Weights of a small GPT-style language model, trained from scratch on English Wikipedia: vocabulary 4096, rotary positions.
Each number is 200 + 40 x the weight over its row's rms, rounded and kept within 0 to 999. Layers, rows and columns count from 0. The size before them is the row's rms in percent of the matrix's.

# layer 7 MLP up, 896x224, rms 0.101, rows 460-522, columns 112-167
103,199,217,175,186,177,160,204,143,208,163,231,238,267,197,139,184,130,185,148,224,150,204,200,237,271,224,185,159,220,214,177,205,227,175,244,177,172,241,133,231,231,264,212,193,175,161,182,259,157,151,193,193,257,211,234,135
108,221,190,137,191,167,174,260,237,222,241,222,138,220,184,260,194,168,129,226,233,218,222,173,178,242,185,133,314,128,168,207,222,234,161,287,263,171,199,96,167,195,176,211,196,259,286,186,185,200,183,189,221,189,308,200,240
090,201,230,182,182,173,250,161,163,220,230,261,185,212,314,125,272,277,263,156,198,202,205,148,256,261,246,231,205,194,241,195,180,125,159,191,193,219,161,158,202,191,172,169,195,242,184,197,218,185,171,196,239,222,238,81,195
113,292,242,166,202,187,233,194,203,199,212,108,176,226,202,189,217,250,266,140,236,249,211,244,213,212,201,193,218,244,189,195,204,195,141,231,282,240,195,207,232,172,195,183,153,217,205,198,144,326,163,184,164,138,204,175,263
117,266,258,242,163,269,191,177,222,249,195,208,211,233,186,274,251,213,199,187,154,141,220,225,196,225,212,165,206,250,199,255,185,179,203,248,213,213,294,277,201,157,140,201,171,189,221,186,285,222,260,247,255,195,244,187,177
115,251,191,203,183,174,217,188,214,180,210,198,150,186,176,253,192,156,275,167,288,239,158,241,261,194,227,245,240,184,212,232,149,183,163,195,206,256,186,260,269,185,195,200,212,224,250,70,169,248,211,231,198,146,193,220,228
097,216,206,206,205,195,224,128,206,191,256,249,199,165,205,152,199,170,170,136,190,165,224,217,186,189,148,192,202,212,281,270,210,120,131,280,248,194,268,228,153,228,163,262,203,227,150,130,217,191,166,187,168,239,126,213,171
091,177,299,115,252,195,217,209,146,228,183,160,223,269,228,200,101,173,164,221,217,189,224,227,223,256,202,268,206,228,147,236,191,186,170,204,130,239,242,196,243,244,252,197,154,196,167,114,188,50,186,290,142,233,177,202,279
097,226,239,183,156,205,272,180,212,156,229,211,200,197,257,165,184,179,243,152,244,130,229,149,246,218,223,193,222,165,214,199,279,233,125,210,202,197,207,269,198,234,252,219,255,170,199,60,207,201,225,240,216,115,262,293,163
093,268,211,208,252,235,207,230,227,260,131,191,126,169,257,170,171,170,171,154,249,290,169,240,131,198,202,201,190,145,120,175,257,244,221,178,214,228,199,219,232,236,191,163,113,138,152,176,247,188,207,127,166,226,260,239,189
112,225,154,185,178,275,238,238,189,219,216,186,139,207,270,171,198,155,216,175,168,213,204,124,162,153,131,224,240,218,160,177,161,151,179,249,236,200,141,182,195,224,201,239,233,162,138,209,210,293,204,191,98,186,211,197,166
094,259,186,242,140,176,207,200,136,262,248,212,186,240,131,241,232,175,167,227,158,185,233,230,193,112,194,253,251,212,180,246,262,205,155,177,277,188,184,195,125,197,230,215,200,156,238,231,255,222,183,195,194,179,260,242,163
114,189,196,191,173,193,179,176,134,191,242,180,262,244,275,173,137,152,257,226,180,125,232,204,128,229,101,265,206,201,183,196,277,145,197,259,193,250,265,199,179,190,141,229,186,161,141,131,176,212,190,182,182,221,139,261,190
090,252,216,230,152,174,198,182,236,242,172,318,183,216,150,265,231,143,281,205,209,123,182,153,269,270,232,221,292,102,187,106,141,185,218,147,207,201,180,217,161,222,216,185,182,177,222,215,233,164,251,141,185,265,224,231,168
108,160,198,136,195,143,252,132,227,291,161,137,176,202,234,239,197,183,114,179,171,196,179,156,113,177,136,210,184,193,189,197,126,228,234,149,131,182,204,233,231,261,106,134,198,204,178,126,212,225,169,211,226,199,225,215,274
100,168,254,179,139,212,202,218,232,227,244,248,183,250,226,185,129,265,311,199,215,166,164,145,143,244,198,179,151,233,183,192,176,200,201,255,161,198,237,275,137,175,216,200,181,191,213,151,202,150,320,292,197,258,221,106,191
117,193,243,194,214,211,194,219,226,214,167,108,188,213,235,198,223,162,211,122,238,172,123,192,105,235,177,228,175,181,253,237,250,169,267,248,224,121,211,196,247,151,189,223,145,177,194,209,258,203,266,204,190,102,231,209,210
124,212,169,126,151,235,169,126,216,224,190,159,129,232,200,247,162,243,137,213,201,102,262,239,222,222,208,150,167,169,224,212,212,202,176,220,281,245,215,280,185,156,186,220,207,238,131,162,246,175,246,284,209,231,231,244,218
099,242,241,181,213,182,188,134,190,181,133,278,143,225,203,229,191,128,161,181,199,154,198,249,235,234,168,229,234,234,124,185,206,162,195,185,194,192,201,235,240,175,181,225,210,196,232,174,225,179,207,176,168,193,208,193,137
104,207,224,243,140,202,207,245,166,166,150,206,148,212,260,166,178,189,216,233,236,169,270,222,157,222,165,214,210,146,241,137,149,262,186,220,185,161,165,222,264,169,191,184,166,169,211,247,190,223,190,228,204,225,209,221,219
100,197,158,180,206,194,207,202,181,224,201,288,100,189,214,197,226,187,267,193,224,262,198,248,185,205,234,155,150,223,162,241,280,144,203,167,188,183,151,208,261,195,174,202,209,182,228,148,157,208,282,158,216,241,211,137,219
098,219,162,183,225,210,199,206,203,238,163,227,156,223,230,205,139,246,185,182,218,128,164,205,200,158,208,213,204,239,174,219,176,223,234,200,120,113,173,207,234,135,176,168,194,149,175,237,195,147,157,266,308,210,207,185,182
093,188,144,185,179,122,213,219,218,237,175,317,126,178,177,165,218,271,143,136,193,174,198,220,222,196,213,114,288,105,198,202,239,139,188,267,174,159,203,175,233,169,239,247,185,258,207,192,207,159,191,238,172,168,224,196,240
097,240,181,165,187,202,147,155,249,236,183,251,226,217,263,176,177,222,199,189,245,247,221,222,226,217,267,241,198,203,236,199,268,241,231,187,138,270,205,269,177,184,143,226,209,158,201,141,336,170,190,252,203,255,208,193,282
104,299,225,132,220,261,218,189,187,239,226,179,161,217,247,237,183,148,272,153,159,200,203,182,152,168,209,197,183,208,205,232,214,237,195,160,221,252,209,265,216,211,176,182,156,168,209,177,213,127,232,182,175,135,278,205,202
107,256,210,194,261,249,258,184,131,219,197,210,176,211,217,203,277,210,154,173,261,132,190,175,180,144,275,222,174,223,158,153,271,254,188,204,236,145,225,210,152,182,185,252,243,155,149,128,220,167,227,265,175,246,164,176,160
096,251,180,183,154,259,162,138,155,220,147,184,209,146,222,173,184,248,197,176,194,206,183,220,156,204,192,144,187,216,238,217,152,165,169,192,239,198,236,192,249,221,258,267,201,164,192,98,188,182,190,153,216,169,226,242,170
105,204,212,162,208,210,209,214,176,200,229,209,182,200,206,199,200,189,180,198,192,212,184,128,101,274,153,234,213,175,211,228,189,203,156,184,208,208,259,234,274,219,176,189,164,146,279,136,234,241,209,194,230,228,151,172,209
096,259,195,246,129,262,226,249,210,194,184,241,165,209,198,252,241,199,228,200,264,100,277,201,278,205,199,188,176,248,136,155,224,184,179,225,185,186,222,259,203,219,197,163,124,225,207,177,224,153,231,258,297,283,188,207,195
112,248,308,192,214,236,221,175,148,194,218,197,244,219,176,204,205,181,153,269,162,216,221,220,149,206,204,172,210,229,175,184,225,187,216,185,221,273,181,165,180,150,295,205,217,217,197,191,228,246,156,192,194,147,180,152,175
120,146,240,207,185,169,150,140,223,205,188,205,192,203,245,168,241,185,208,128,240,301,185,178,161,221,245,142,216,249,164,187,157,170,192,213,212,168,295,193,266,224,153,232,271,165,184,166,257,224,154,248,180,198,191,159,191
103,246,198,195,180,254,158,228,183,204,174,266,172,212,237,136,161,138,179,242,250,149,246,222,172,191,234,246,190,170,265,259,216,171,193,187,224,284,249,234,287,276,234,211,192,153,164,135,297,139,216,301,196,217,245,227,292
098,275,136,179,221,170,227,146,144,188,163,179,170,227,260,190,213,190,137,157,172,221,181,236,179,282,202,192,229,162,196,227,130,160,206,221,207,189,246,184,321,151,170,210,214,178,238,227,231,231,206,187,274,263,287,153,193
088,224,215,209,192,205,223,192,172,201,248,142,197,287,213,188,151,191,171,191,160,212,178,206,153,225,237,239,166,172,209,188,189,257,250,212,189,145,217,193,157,207,196,222,119,170,149,164,194,171,205,213,192,215,201,264,266
112,201,166,154,178,162,216,223,231,230,245,128,157,155,254,203,230,204,226,196,229,251,172,211,263,144,207,134,187,272,221,208,271,259,204,166,132,254,201,186,183,96,242,158,109,190,195,283,148,212,220,181,215,200,164,179,179
108,219,188,161,180,259,131,197,225,233,230,213,214,245,253,237,248,168,295,159,264,164,165,207,191,272,251,111,195,147,230,206,167,263,205,201,222,229,232,148,210,195,247,168,218,187,213,181,250,276,230,290,264,162,229,189,155
096,282,216,191,267,218,203,157,155,230,173,223,168,214,170,227,220,221,193,235,190,174,271,205,215,180,179,164,224,150,118,210,137,165,123,161,197,235,234,252,147,228,223,198,163,190,273,222,205,219,221,269,188,251,214,296,211
104,169,184,115,102,224,179,202,195,245,211,220,164,234,227,206,192,254,211,153,164,189,240,265,250,157,223,96,277,155,186,163,191,145,206,212,143,163,219,203,169,208,230,224,206,207,265,189,184,212,107,288,166,160,159,192,163
100,175,120,251,261,192,163,269,195,218,196,190,167,175,204,237,235,208,148,266,282,217,203,225,247,168,137,151,266,164,245,213,226,199,219,262,176,241,283,158,279,261,203,226,183,239,230,184,175,178,201,208,251,235,217,189,199
086,192,235,224,199,218,190,133,267,237,283,267,229,208,196,198,124,185,270,146,244,180,222,191,213,233,208,249,219,272,169,147,205,171,224,183,196,219,230,237,219,158,204,143,135,144,200,170,177,170,241,178,211,202,213,172,211
108,248,183,209,184,173,232,219,190,236,245,165,160,244,194,136,287,234,177,245,209,204,179,252,258,175,201,189,191,218,189,219,249,150,220,221,177,210,209,181,242,140,197,193,191,215,275,241,162,270,230,136,178,232,175,176,170
102,227,246,213,165,219,243,191,215,207,208,245,216,174,183,155,241,222,207,204,195,200,216,205,200,239,215,210,236,199,246,167,263,177,176,259,160,200,226,260,212,193,251,223,265,221,182,219,151,137,149,195,270,265,202,137,197
101,215,148,211,302,183,199,132,162,217,264,279,191,178,140,128,256,183,219,192,179,195,260,228,198,234,253,208,232,192,113,242,204,159,164,207,195,193,199,162,185,207,174,215,220,296,182,165,194,241,206,225,220,213,291,249,177
097,255,150,187,183,207,190,227,147,231,229,192,191,207,225,175,130,208,196,275,242,208,207,222,136,186,170,234,147,186,201,172,190,186,196,206,267,225,200,200,180,204,199,218,204,115,183,173,217,139,259,208,227,180,237,191,281
109,155,248,168,213,162,264,84,220,239,121,193,161,216,207,140,139,240,234,223,204,157,212,235,169,226,227,233,216,252,202,221,174,250,161,175,74,190,256,228,201,251,244,196,218,257,179,184,176,202,185,252,196,261,179,191,203
092,204,197,219,218,140,276,232,202,206,272,162,171,185,186,176,216,187,146,250,208,210,218,216,137,169,192,223,207,195,240,239,227,171,205,286,188,189,206,194,233,191,171,228,220,162,166,166,225,247,237,210,154,180,139,208,206
099,187,203,173,196,164,182,236,224,238,203,174,153,196,196,221,156,302,211,162,181,217,113,205,216,212,235,223,227,169,235,266,124,158,208,219,185,194,170,195,249,189,210,228,195,137,203,222,212,184,227,200,257,133,279,217,209
103,254,195,106,207,113,228,302,145,245,237,220,158,192,222,162,248,203,202,199,228,175,232,208,229,225,203,265,248,124,249,230,227,211,193,226,117,205,263,210,210,203,231,145,215,206,195,253,202,189,220,171,169,201,290,248,229
101,164,237,180,193,139,197,189,206,225,155,183,246,282,195,164,157,204,204,206,237,244,195,185,218,291,252,252,190,188,175,211,170,196,245,159,255,168,241,240,163,181,161,189,157,181,223,190,268,276,187,179,190,203,237,273,248
107,170,191,185,198,257,178,214,181,218,284,202,138,198,245,136,212,269,291,144,267,218,109,191,151,164,145,146,164,142,171,212,230,229,203,178,200,213,207,167,314,106,249,230,178,156,159,198,211,237,205,189,181,248,236,175,164
083,184,237,236,226,204,241,233,210,268,235,171,168,266,249,222,192,205,151,237,209,163,201,252,182,99,159,213,170,156,220,278,247,214,144,182,191,232,166,172,272,247,207,187,102,207,165,99,230,177,198,187,206,157,150,249,156
098,262,204,215,161,268,163,217,209,223,245,213,177,277,175,239,148,192,228,294,236,179,257,238,163,188,102,203,168,221,179,180,268,211,155,256,225,237,226,219,207,181,118,201,208,164,249,169,206,227,240,271,138,210,201,126,231
096,305,267,196,201,199,208,193,134,196,242,259,127,174,253,240,178,175,145,192,211,189,212,223,243,200,231,231,276,224,225,212,223,139,197,265,244,271,230,214,176,147,211,161,226,253,183,209,184,236,152,230,199,165,150,219,177
123,250,165,186,210,214,170,186,181,249,295,232,246,211,277,237,226,228,249,173,214,161,249,232,219,182,158,162,165,168,257,205,223,271,193,175,164,182,180,190,245,225,159,231,150,250,184,179,202,173,256,210,179,185,223,191,272
104,246,131,214,191,160,216,231,239,211,180,265,125,201,304,237,233,211,164,210,212,179,211,255,255,196,178,179,248,106,263,207,275,258,173,169,209,267,184,207,162,231,187,159,168,222,184,140,210,208,195,183,201,159,200,225,200
112,169,177,261,213,295,223,134,195,221,163,197,159,187,261,209,245,238,184,199,268,198,224,190,185,267,216,179,226,254,148,207,216,116,204,219,228,204,159,190,151,247,190,190,148,193,146,239,211,244,159,181,249,231,137,178,256
108,162,247,55,162,207,300,239,178,182,176,173,172,237,227,222,138,224,215,156,189,231,172,156,239,175,198,235,226,208,193,209,165,264,257,194,225,185,229,290,243,166,215,219,199,145,160,158,204,250,209,195,169,114,141,280,151
091,195,221,181,214,176,221,157,219,202,167,293,176,168,305,202,217,247,236,228,241,216,180,182,207,219,240,247,221,187,158,210,185,161,209,142,163,203,197,258,137,259,181,284,177,265,244,219,124,143,253,210,244,207,138,221,166
094,203,199,230,201,142,116,217,201,241,121,180,205,284,192,258,243,265,252,181,247,226,246,189,152,250,219,207,200,177,252,177,225,128,236,238,277,207,222,229,219,286,212,227,210,191,143,244,280,192,161,246,163,218,84,200,233
103,263,134,161,151,272,206,148,202,167,243,231,168,218,254,162,182,169,228,161,159,201,222,214,165,225,268,193,221,194,211,178,311,189,195,238,236,228,293,168,273,205,202,236,188,98,188,162,222,189,201,163,220,226,216,222,215
082,205,223,146,180,197,219,176,182,249,154,162,123,247,141,232,185,231,182,245,267,166,184,235,182,135,217,175,160,196,195,192,152,150,170,228,247,160,185,258,230,156,219,256,168,198,162,275,224,229,256,190,253,231,189,227,226
100,269,247,216,236,194,224,149,202,209,187,286,212,165,210,218,276,223,186,217,198,139,184,193,213,156,190,166,249,210,203,143,122,179,215,245,142,221,216,180,199,218,209,250,205,219,230,169,184,220,166,262,282,245,167,130,225
100,236,272,221,252,228,203,252,216,224,190,184,163,214,219,181,210,184,234,219,159,180,144,172,184,202,232,196,212,175,230,197,257,141,184,215,169,257,210,197,189,207,185,241,179,210,162,235,208,171,253,159,127,229,143,183,224
# layer 7 MLP down (transposed), 896x224, rms 0.093, rows 460-521, columns 112-167
104,151,131,216,225,263,189,248,210,177,216,207,193,212,151,210,153,191,185,258,198,180,208,189,155,247,202,189,165,232,129,191,202,154,207,165,197,204,132,193,193,249,124,231,235,223,273,216,180,205,182,168,172,240,136,219,204
102,201,163,221,196,241,183,181,303,162,177,239,168,143,172,137,189,207,174,269,143,135,222,274,157,233,115,243,163,222,211,143,153,181,188,226,234,243,138,213,231,225,275,226,231,246,150,222,210,200,194,195,225,241,115,189,188
097,231,232,223,134,217,172,201,149,177,189,227,185,168,235,293,234,175,240,182,201,174,225,201,123,238,255,185,191,182,209,190,242,111,184,192,294,119,114,241,283,188,160,210,262,157,96,170,171,247,202,223,181,163,248,133,124
105,298,188,200,169,195,177,244,214,242,212,153,201,261,172,242,148,171,258,154,256,210,246,184,190,197,234,200,237,263,227,221,170,261,201,170,297,213,145,232,149,242,195,176,234,207,268,225,178,187,200,157,184,140,217,201,152
105,249,174,155,143,158,194,150,161,215,251,200,220,199,105,260,201,247,260,136,128,238,223,220,217,164,239,118,209,268,188,250,129,227,185,154,149,248,241,169,207,198,208,252,183,204,176,253,160,198,258,249,233,112,309,158,189
095,180,146,255,187,161,196,252,193,27,207,166,212,175,168,185,192,240,232,182,289,195,182,176,184,189,294,261,174,148,246,234,150,125,231,155,157,259,191,176,161,286,208,269,195,197,183,203,112,157,312,218,217,189,171,222,192
099,107,237,197,153,188,141,298,209,211,223,248,244,174,259,212,196,170,216,186,170,192,196,163,212,112,151,110,208,159,211,79,160,90,240,168,156,238,219,290,222,257,182,143,164,147,207,231,139,154,216,159,180,184,219,183,195
099,180,189,178,243,101,221,222,202,204,165,213,210,267,198,266,207,249,246,150,261,261,206,192,198,246,146,234,208,216,208,206,155,245,242,200,234,212,236,206,179,215,245,171,187,228,202,206,157,175,172,270,222,166,188,188,243
097,170,148,224,217,226,211,266,145,157,139,195,249,231,198,168,123,237,188,224,202,200,240,156,236,264,199,327,188,187,232,221,145,176,239,143,202,104,144,156,162,149,199,114,201,208,233,197,206,201,199,262,272,227,125,165,259
101,169,277,230,170,240,167,112,180,116,203,218,231,166,189,220,175,155,226,180,156,319,246,202,280,255,212,282,107,150,185,149,195,238,117,173,147,191,210,192,176,191,207,186,237,219,165,241,223,138,195,180,216,196,219,192,158
101,178,215,152,222,170,185,222,210,194,208,229,253,161,190,228,216,217,194,176,226,162,154,183,150,237,222,191,149,127,263,243,244,262,227,238,199,221,162,206,237,197,227,242,167,211,162,218,162,230,166,206,182,158,227,202,209
098,144,198,189,140,196,173,231,247,172,192,178,183,181,207,180,272,194,167,246,236,204,155,184,235,194,165,207,175,231,242,205,226,201,240,183,172,194,144,233,212,259,160,236,201,229,144,206,196,139,181,240,233,193,200,180,239
106,205,192,236,204,192,201,99,181,283,217,203,176,230,175,227,193,224,183,290,231,181,178,187,214,150,240,236,256,261,196,188,273,177,249,146,65,144,221,160,143,201,178,218,158,229,239,184,229,274,160,200,234,172,214,186,262
101,199,135,227,264,295,164,136,263,176,203,169,148,172,290,231,198,218,247,252,185,164,207,210,212,173,248,173,233,156,143,159,226,201,202,208,209,223,184,227,172,168,233,209,244,191,121,237,174,175,150,237,179,199,255,209,200
105,280,207,240,207,128,201,206,182,165,216,272,184,246,123,146,248,221,207,164,167,143,227,239,222,156,192,170,246,166,199,239,195,140,203,163,143,133,231,234,253,154,247,248,152,183,287,172,155,215,174,154,202,153,213,252,199
100,215,231,274,172,234,209,265,197,164,171,250,192,212,159,244,257,243,274,197,183,133,171,233,198,226,136,198,225,230,172,183,253,208,205,211,236,253,195,138,218,201,278,241,242,219,153,234,214,215,208,271,172,202,130,153,196
113,137,249,136,207,262,182,215,234,156,256,273,173,190,180,259,255,145,176,180,223,223,163,189,215,162,176,258,134,201,190,148,207,131,255,169,161,189,198,269,230,208,143,212,202,168,277,189,242,194,221,123,219,258,164,206,206
105,230,210,262,188,193,156,222,181,173,188,169,224,146,142,217,182,201,158,267,223,237,190,200,211,204,233,137,143,183,243,245,164,153,210,224,158,162,220,157,204,154,253,220,194,180,194,146,245,203,212,198,187,195,231,145,171
099,118,271,207,136,213,246,194,206,113,277,182,210,137,213,232,227,105,252,231,164,215,173,174,192,158,199,221,224,206,188,192,198,274,197,234,189,232,214,130,219,119,223,238,194,136,232,165,177,162,265,152,199,217,223,178,140
089,164,132,229,152,241,167,170,141,105,241,181,268,213,184,204,231,167,166,241,160,104,172,263,224,212,162,161,102,171,212,189,270,218,228,189,204,229,193,205,222,126,218,173,213,170,253,154,127,214,226,211,194,184,171,194,234
095,171,154,199,152,133,185,115,202,16,242,173,213,146,244,216,183,137,317,230,178,220,229,196,241,198,227,200,183,232,164,164,140,239,166,206,198,225,171,226,221,169,169,201,236,195,127,248,131,134,201,201,233,200,154,241,192
098,219,193,277,181,145,215,112,186,197,276,176,220,246,168,206,259,243,236,161,225,179,164,205,113,156,164,219,251,197,239,256,186,215,180,182,160,263,167,175,208,229,228,271,210,218,155,164,204,156,109,206,208,221,186,213,248
088,218,207,186,186,218,211,197,183,272,155,165,178,189,243,110,220,162,192,275,269,208,233,138,140,176,172,208,232,250,282,219,191,192,171,175,250,188,134,210,187,160,177,200,193,224,133,137,197,204,234,142,288,217,209,185,148
101,191,235,186,187,187,222,241,241,148,266,179,122,179,283,226,136,207,256,201,235,164,188,140,220,167,201,254,221,194,243,170,216,158,196,230,227,172,207,230,186,162,226,250,172,197,210,200,226,261,240,178,178,113,241,292,187
102,156,199,213,247,218,207,147,229,120,231,241,228,195,246,165,214,204,204,170,200,202,195,216,196,165,144,176,160,204,211,189,232,288,164,210,214,152,176,180,166,89,172,227,249,231,199,248,155,176,198,237,138,213,202,208,217
104,156,181,206,273,144,134,229,193,170,143,185,204,138,199,175,124,111,125,218,187,194,194,139,192,201,213,206,212,167,160,117,236,133,144,144,125,211,218,192,132,213,190,152,217,175,220,221,142,222,251,217,223,210,192,221,194
103,172,238,232,185,187,249,195,205,202,113,236,154,220,217,226,161,215,303,212,254,203,245,281,314,166,182,218,209,230,240,139,229,245,205,240,242,177,188,250,141,174,162,204,190,153,222,250,214,249,191,212,165,195,214,234,192
093,236,160,152,147,173,137,206,221,0,235,162,197,209,151,169,242,173,120,222,209,191,223,228,234,191,273,195,176,166,240,187,211,259,189,216,247,233,233,130,194,223,199,199,226,246,172,271,200,140,219,191,227,237,217,178,223
097,230,232,183,230,162,208,178,218,170,145,181,172,271,211,170,220,156,205,201,242,291,215,229,192,152,174,169,209,211,243,213,139,197,253,172,176,134,162,217,246,204,168,200,192,119,209,205,202,84,185,178,191,170,159,162,195
108,199,222,251,180,124,184,238,189,128,214,135,168,266,197,205,156,172,292,189,215,186,223,167,333,265,251,231,208,266,191,162,239,236,193,210,229,179,239,186,184,178,241,162,232,157,282,151,195,228,154,211,237,145,185,158,193
103,172,230,199,251,230,213,150,184,112,126,166,204,188,162,211,191,175,207,243,206,133,197,234,204,255,145,128,135,219,193,238,124,179,153,173,218,202,151,285,174,139,237,201,225,211,155,187,232,106,147,198,177,200,216,167,208
101,306,248,206,205,227,188,160,199,177,168,131,231,222,193,225,209,182,153,226,157,190,149,225,211,286,213,236,246,191,139,153,174,179,135,171,280,221,205,168,156,181,179,231,180,259,224,279,144,236,139,184,158,233,157,172,245
105,250,158,217,247,251,178,225,208,245,198,174,199,183,202,203,193,216,207,189,173,303,183,180,183,184,188,161,216,162,202,284,222,214,229,197,141,127,175,223,164,211,165,235,147,155,261,237,224,261,252,88,187,150,157,260,203
096,232,240,226,255,171,144,228,115,245,256,191,159,230,181,245,203,234,216,243,93,238,241,149,211,217,321,238,169,240,151,151,269,241,219,213,222,230,96,249,191,137,207,169,207,172,181,165,176,265,196,202,213,234,230,200,226
110,209,214,226,244,227,141,224,146,213,175,197,171,256,194,195,213,214,187,196,272,218,220,184,207,218,200,183,207,112,212,211,133,221,246,241,228,267,222,204,248,268,257,267,237,126,196,112,236,185,219,151,189,206,217,203,239
105,192,221,252,160,236,287,238,153,133,215,155,219,222,224,221,155,191,208,260,171,225,215,192,183,224,153,180,168,207,204,237,135,159,187,151,196,166,211,161,243,174,240,209,294,172,254,180,193,226,230,200,209,245,193,197,241
099,231,235,210,241,167,132,129,229,277,246,163,239,221,196,189,210,227,255,198,237,242,204,209,173,128,176,192,142,215,169,243,224,213,143,180,222,142,135,190,166,146,179,228,162,168,213,217,196,271,231,193,189,193,209,179,159
102,121,172,249,275,166,194,190,209,255,275,162,145,131,197,157,203,196,174,169,236,248,171,231,182,187,200,227,153,292,253,168,95,129,204,216,202,226,191,183,198,186,140,159,167,224,298,185,265,178,248,127,267,238,241,213,235
096,181,200,218,188,196,153,198,203,116,213,206,204,216,207,193,254,228,159,306,222,171,272,143,169,171,229,232,200,230,177,177,239,226,171,143,192,195,121,206,246,149,255,177,202,203,203,235,126,248,246,208,191,203,260,140,209
089,186,179,193,227,155,221,327,187,39,202,191,183,203,221,172,227,221,240,144,202,175,274,256,207,193,197,159,258,197,233,236,204,208,251,224,247,203,236,179,190,246,155,162,228,176,180,124,237,201,179,231,147,221,215,213,176
105,240,194,224,140,231,183,100,242,256,213,178,182,223,164,225,133,175,254,169,143,267,180,218,260,238,201,232,224,272,202,199,199,233,214,163,155,235,227,162,143,220,203,153,234,172,116,198,199,214,160,169,144,90,220,225,186
095,210,217,263,195,147,133,138,207,53,189,214,245,138,176,262,196,147,240,205,190,194,268,234,280,249,220,254,234,218,122,229,184,236,241,187,166,206,147,189,211,251,200,214,115,205,210,191,183,206,169,188,138,173,248,161,253
105,237,236,186,223,288,138,204,169,257,188,222,250,194,168,125,190,202,276,187,228,230,172,195,178,190,232,137,168,225,205,227,260,194,183,124,165,183,111,191,169,213,188,221,223,247,184,238,228,161,169,255,271,207,237,153,215
101,226,229,187,215,230,254,169,180,273,183,166,249,149,192,179,259,252,206,189,189,200,194,218,210,178,216,193,223,208,243,204,107,125,228,229,216,193,244,201,216,167,182,238,111,211,206,176,180,169,141,265,265,145,243,237,244
106,163,243,212,105,139,191,189,116,220,235,252,159,198,188,261,177,271,132,206,130,151,104,223,229,216,169,189,188,136,269,203,134,159,208,240,137,215,221,100,199,219,252,197,235,198,202,195,222,245,208,145,196,163,213,188,224
101,201,209,191,206,183,159,166,212,157,192,260,224,173,171,268,287,167,226,220,171,236,213,148,204,237,140,173,271,215,225,174,215,208,138,189,232,133,214,151,274,131,202,188,267,183,100,192,155,171,228,194,264,244,196,225,168
093,159,201,215,210,305,220,180,215,100,157,203,161,185,217,121,187,119,165,143,143,176,274,215,199,119,141,204,177,141,238,123,130,228,218,214,236,226,185,160,198,249,216,238,174,190,110,159,201,202,205,145,164,186,180,183,242
100,217,234,207,201,190,220,191,211,132,222,157,173,233,202,157,210,200,177,216,135,163,182,210,185,203,244,252,235,238,214,224,230,241,242,59,176,243,154,242,205,216,167,192,169,208,213,221,162,249,218,102,223,192,173,229,164
097,223,203,214,188,83,176,188,215,206,178,250,189,184,200,239,185,218,250,255,240,244,202,165,186,205,191,195,231,234,118,262,159,176,302,243,255,175,245,157,152,195,124,259,217,186,249,191,221,196,205,201,281,159,233,190,229
102,124,208,244,196,173,197,249,170,131,161,257,194,160,254,141,192,146,217,239,227,193,181,197,245,154,210,163,183,234,240,220,179,188,138,173,268,272,116,191,188,219,172,157,221,217,290,202,174,209,189,149,258,221,160,131,209
097,194,143,217,187,114,286,224,229,102,265,149,204,214,248,197,151,219,191,183,192,208,245,212,261,184,169,303,270,184,246,276,238,224,184,209,164,222,210,151,193,171,185,225,194,251,156,168,170,209,166,221,157,172,275,219,154
100,188,214,219,211,239,228,226,263,190,137,162,215,158,228,141,196,146,255,230,253,216,276,187,201,196,150,210,213,174,226,176,242,155,227,239,159,264,207,151,217,236,197,205,190,160,160,130,284,128,250,259,217,248,233,145,208
101,181,199,175,272,190,170,222,211,173,193,230,217,216,202,165,204,181,231,211,170,187,192,122,260,167,187,217,279,196,176,236,102,240,218,197,154,211,243,203,263,226,189,232,152,174,178,194,181,218,244,172,198,153,227,265,169
102,132,233,177,199,275,217,145,198,153,205,192,171,92,208,140,224,224,170,204,205,178,274,259,207,197,199,203,193,158,209,114,258,215,206,213,174,139,202,210,197,198,174,208,305,246,233,133,242,248,172,189,207,205,267,193,256
108,194,180,250,207,164,214,202,230,165,211,218,282,246,235,164,129,162,176,155,200,196,208,216,183,225,172,248,162,283,206,193,89,203,142,194,194,167,229,233,195,235,257,153,219,188,240,219,257,189,188,254,258,244,258,203,186
096,200,156,180,183,228,224,132,169,29,261,155,196,202,149,147,197,218,196,162,214,196,173,209,197,161,261,139,163,230,97,246,217,226,201,226,230,163,201,196,174,182,238,188,156,270,166,196,207,215,211,167,173,187,191,148,156
100,231,232,150,262,236,207,222,235,182,209,178,166,196,168,134,286,170,190,139,228,207,223,234,209,196,143,247,191,144,140,225,220,227,249,137,226,147,203,161,150,201,171,175,194,165,170,211,224,251,238,166,147,242,233,174,219
096,186,213,151,210,215,57,138,232,157,151,157,240,144,244,262,259,207,249,246,168,154,181,174,253,221,213,299,177,232,227,170,231,233,201,185,251,178,217,246,196,229,206,180,246,180,185,195,165,187,175,148,213,242,204,196,138
102,216,306,253,232,254,149,93,236,195,183,177,150,223,154,123,279,180,214,207,171,239,232,201,203,262,191,255,186,226,194,288,255,179,129,248,261,193,142,248,215,233,207,238,183,174,157,211,261,226,201,233,178,189,181,191,172
102,163,167,176,184,185,159,138,214,275,229,135,192,253,169,262,229,134,165,214,208,108,188,173,177,247,189,226,146,246,214,199,217,220,259,218,227,146,147,196,256,177,132,163,195,192,152,252,188,191,160,156,205,286,196,188,233
093,157,161,164,139,167,195,222,265,138,222,182,150,229,179,247,226,271,165,229,138,177,196,232,213,206,102,187,194,182,197,206,206,220,186,284,244,180,194,160,227,219,202,203,209,197,163,213,166,182,176,248,209,181,244,289,163
101,185,171,214,199,263,147,256,253,196,229,175,228,194,202,218,119,242,206,146,246,285,225,177,271,223,187,232,229,228,237,186,158,208,247,213,229,162,183,207,148,203,168,215,245,197,136,172,208,225,250,250,188,201,240,253,238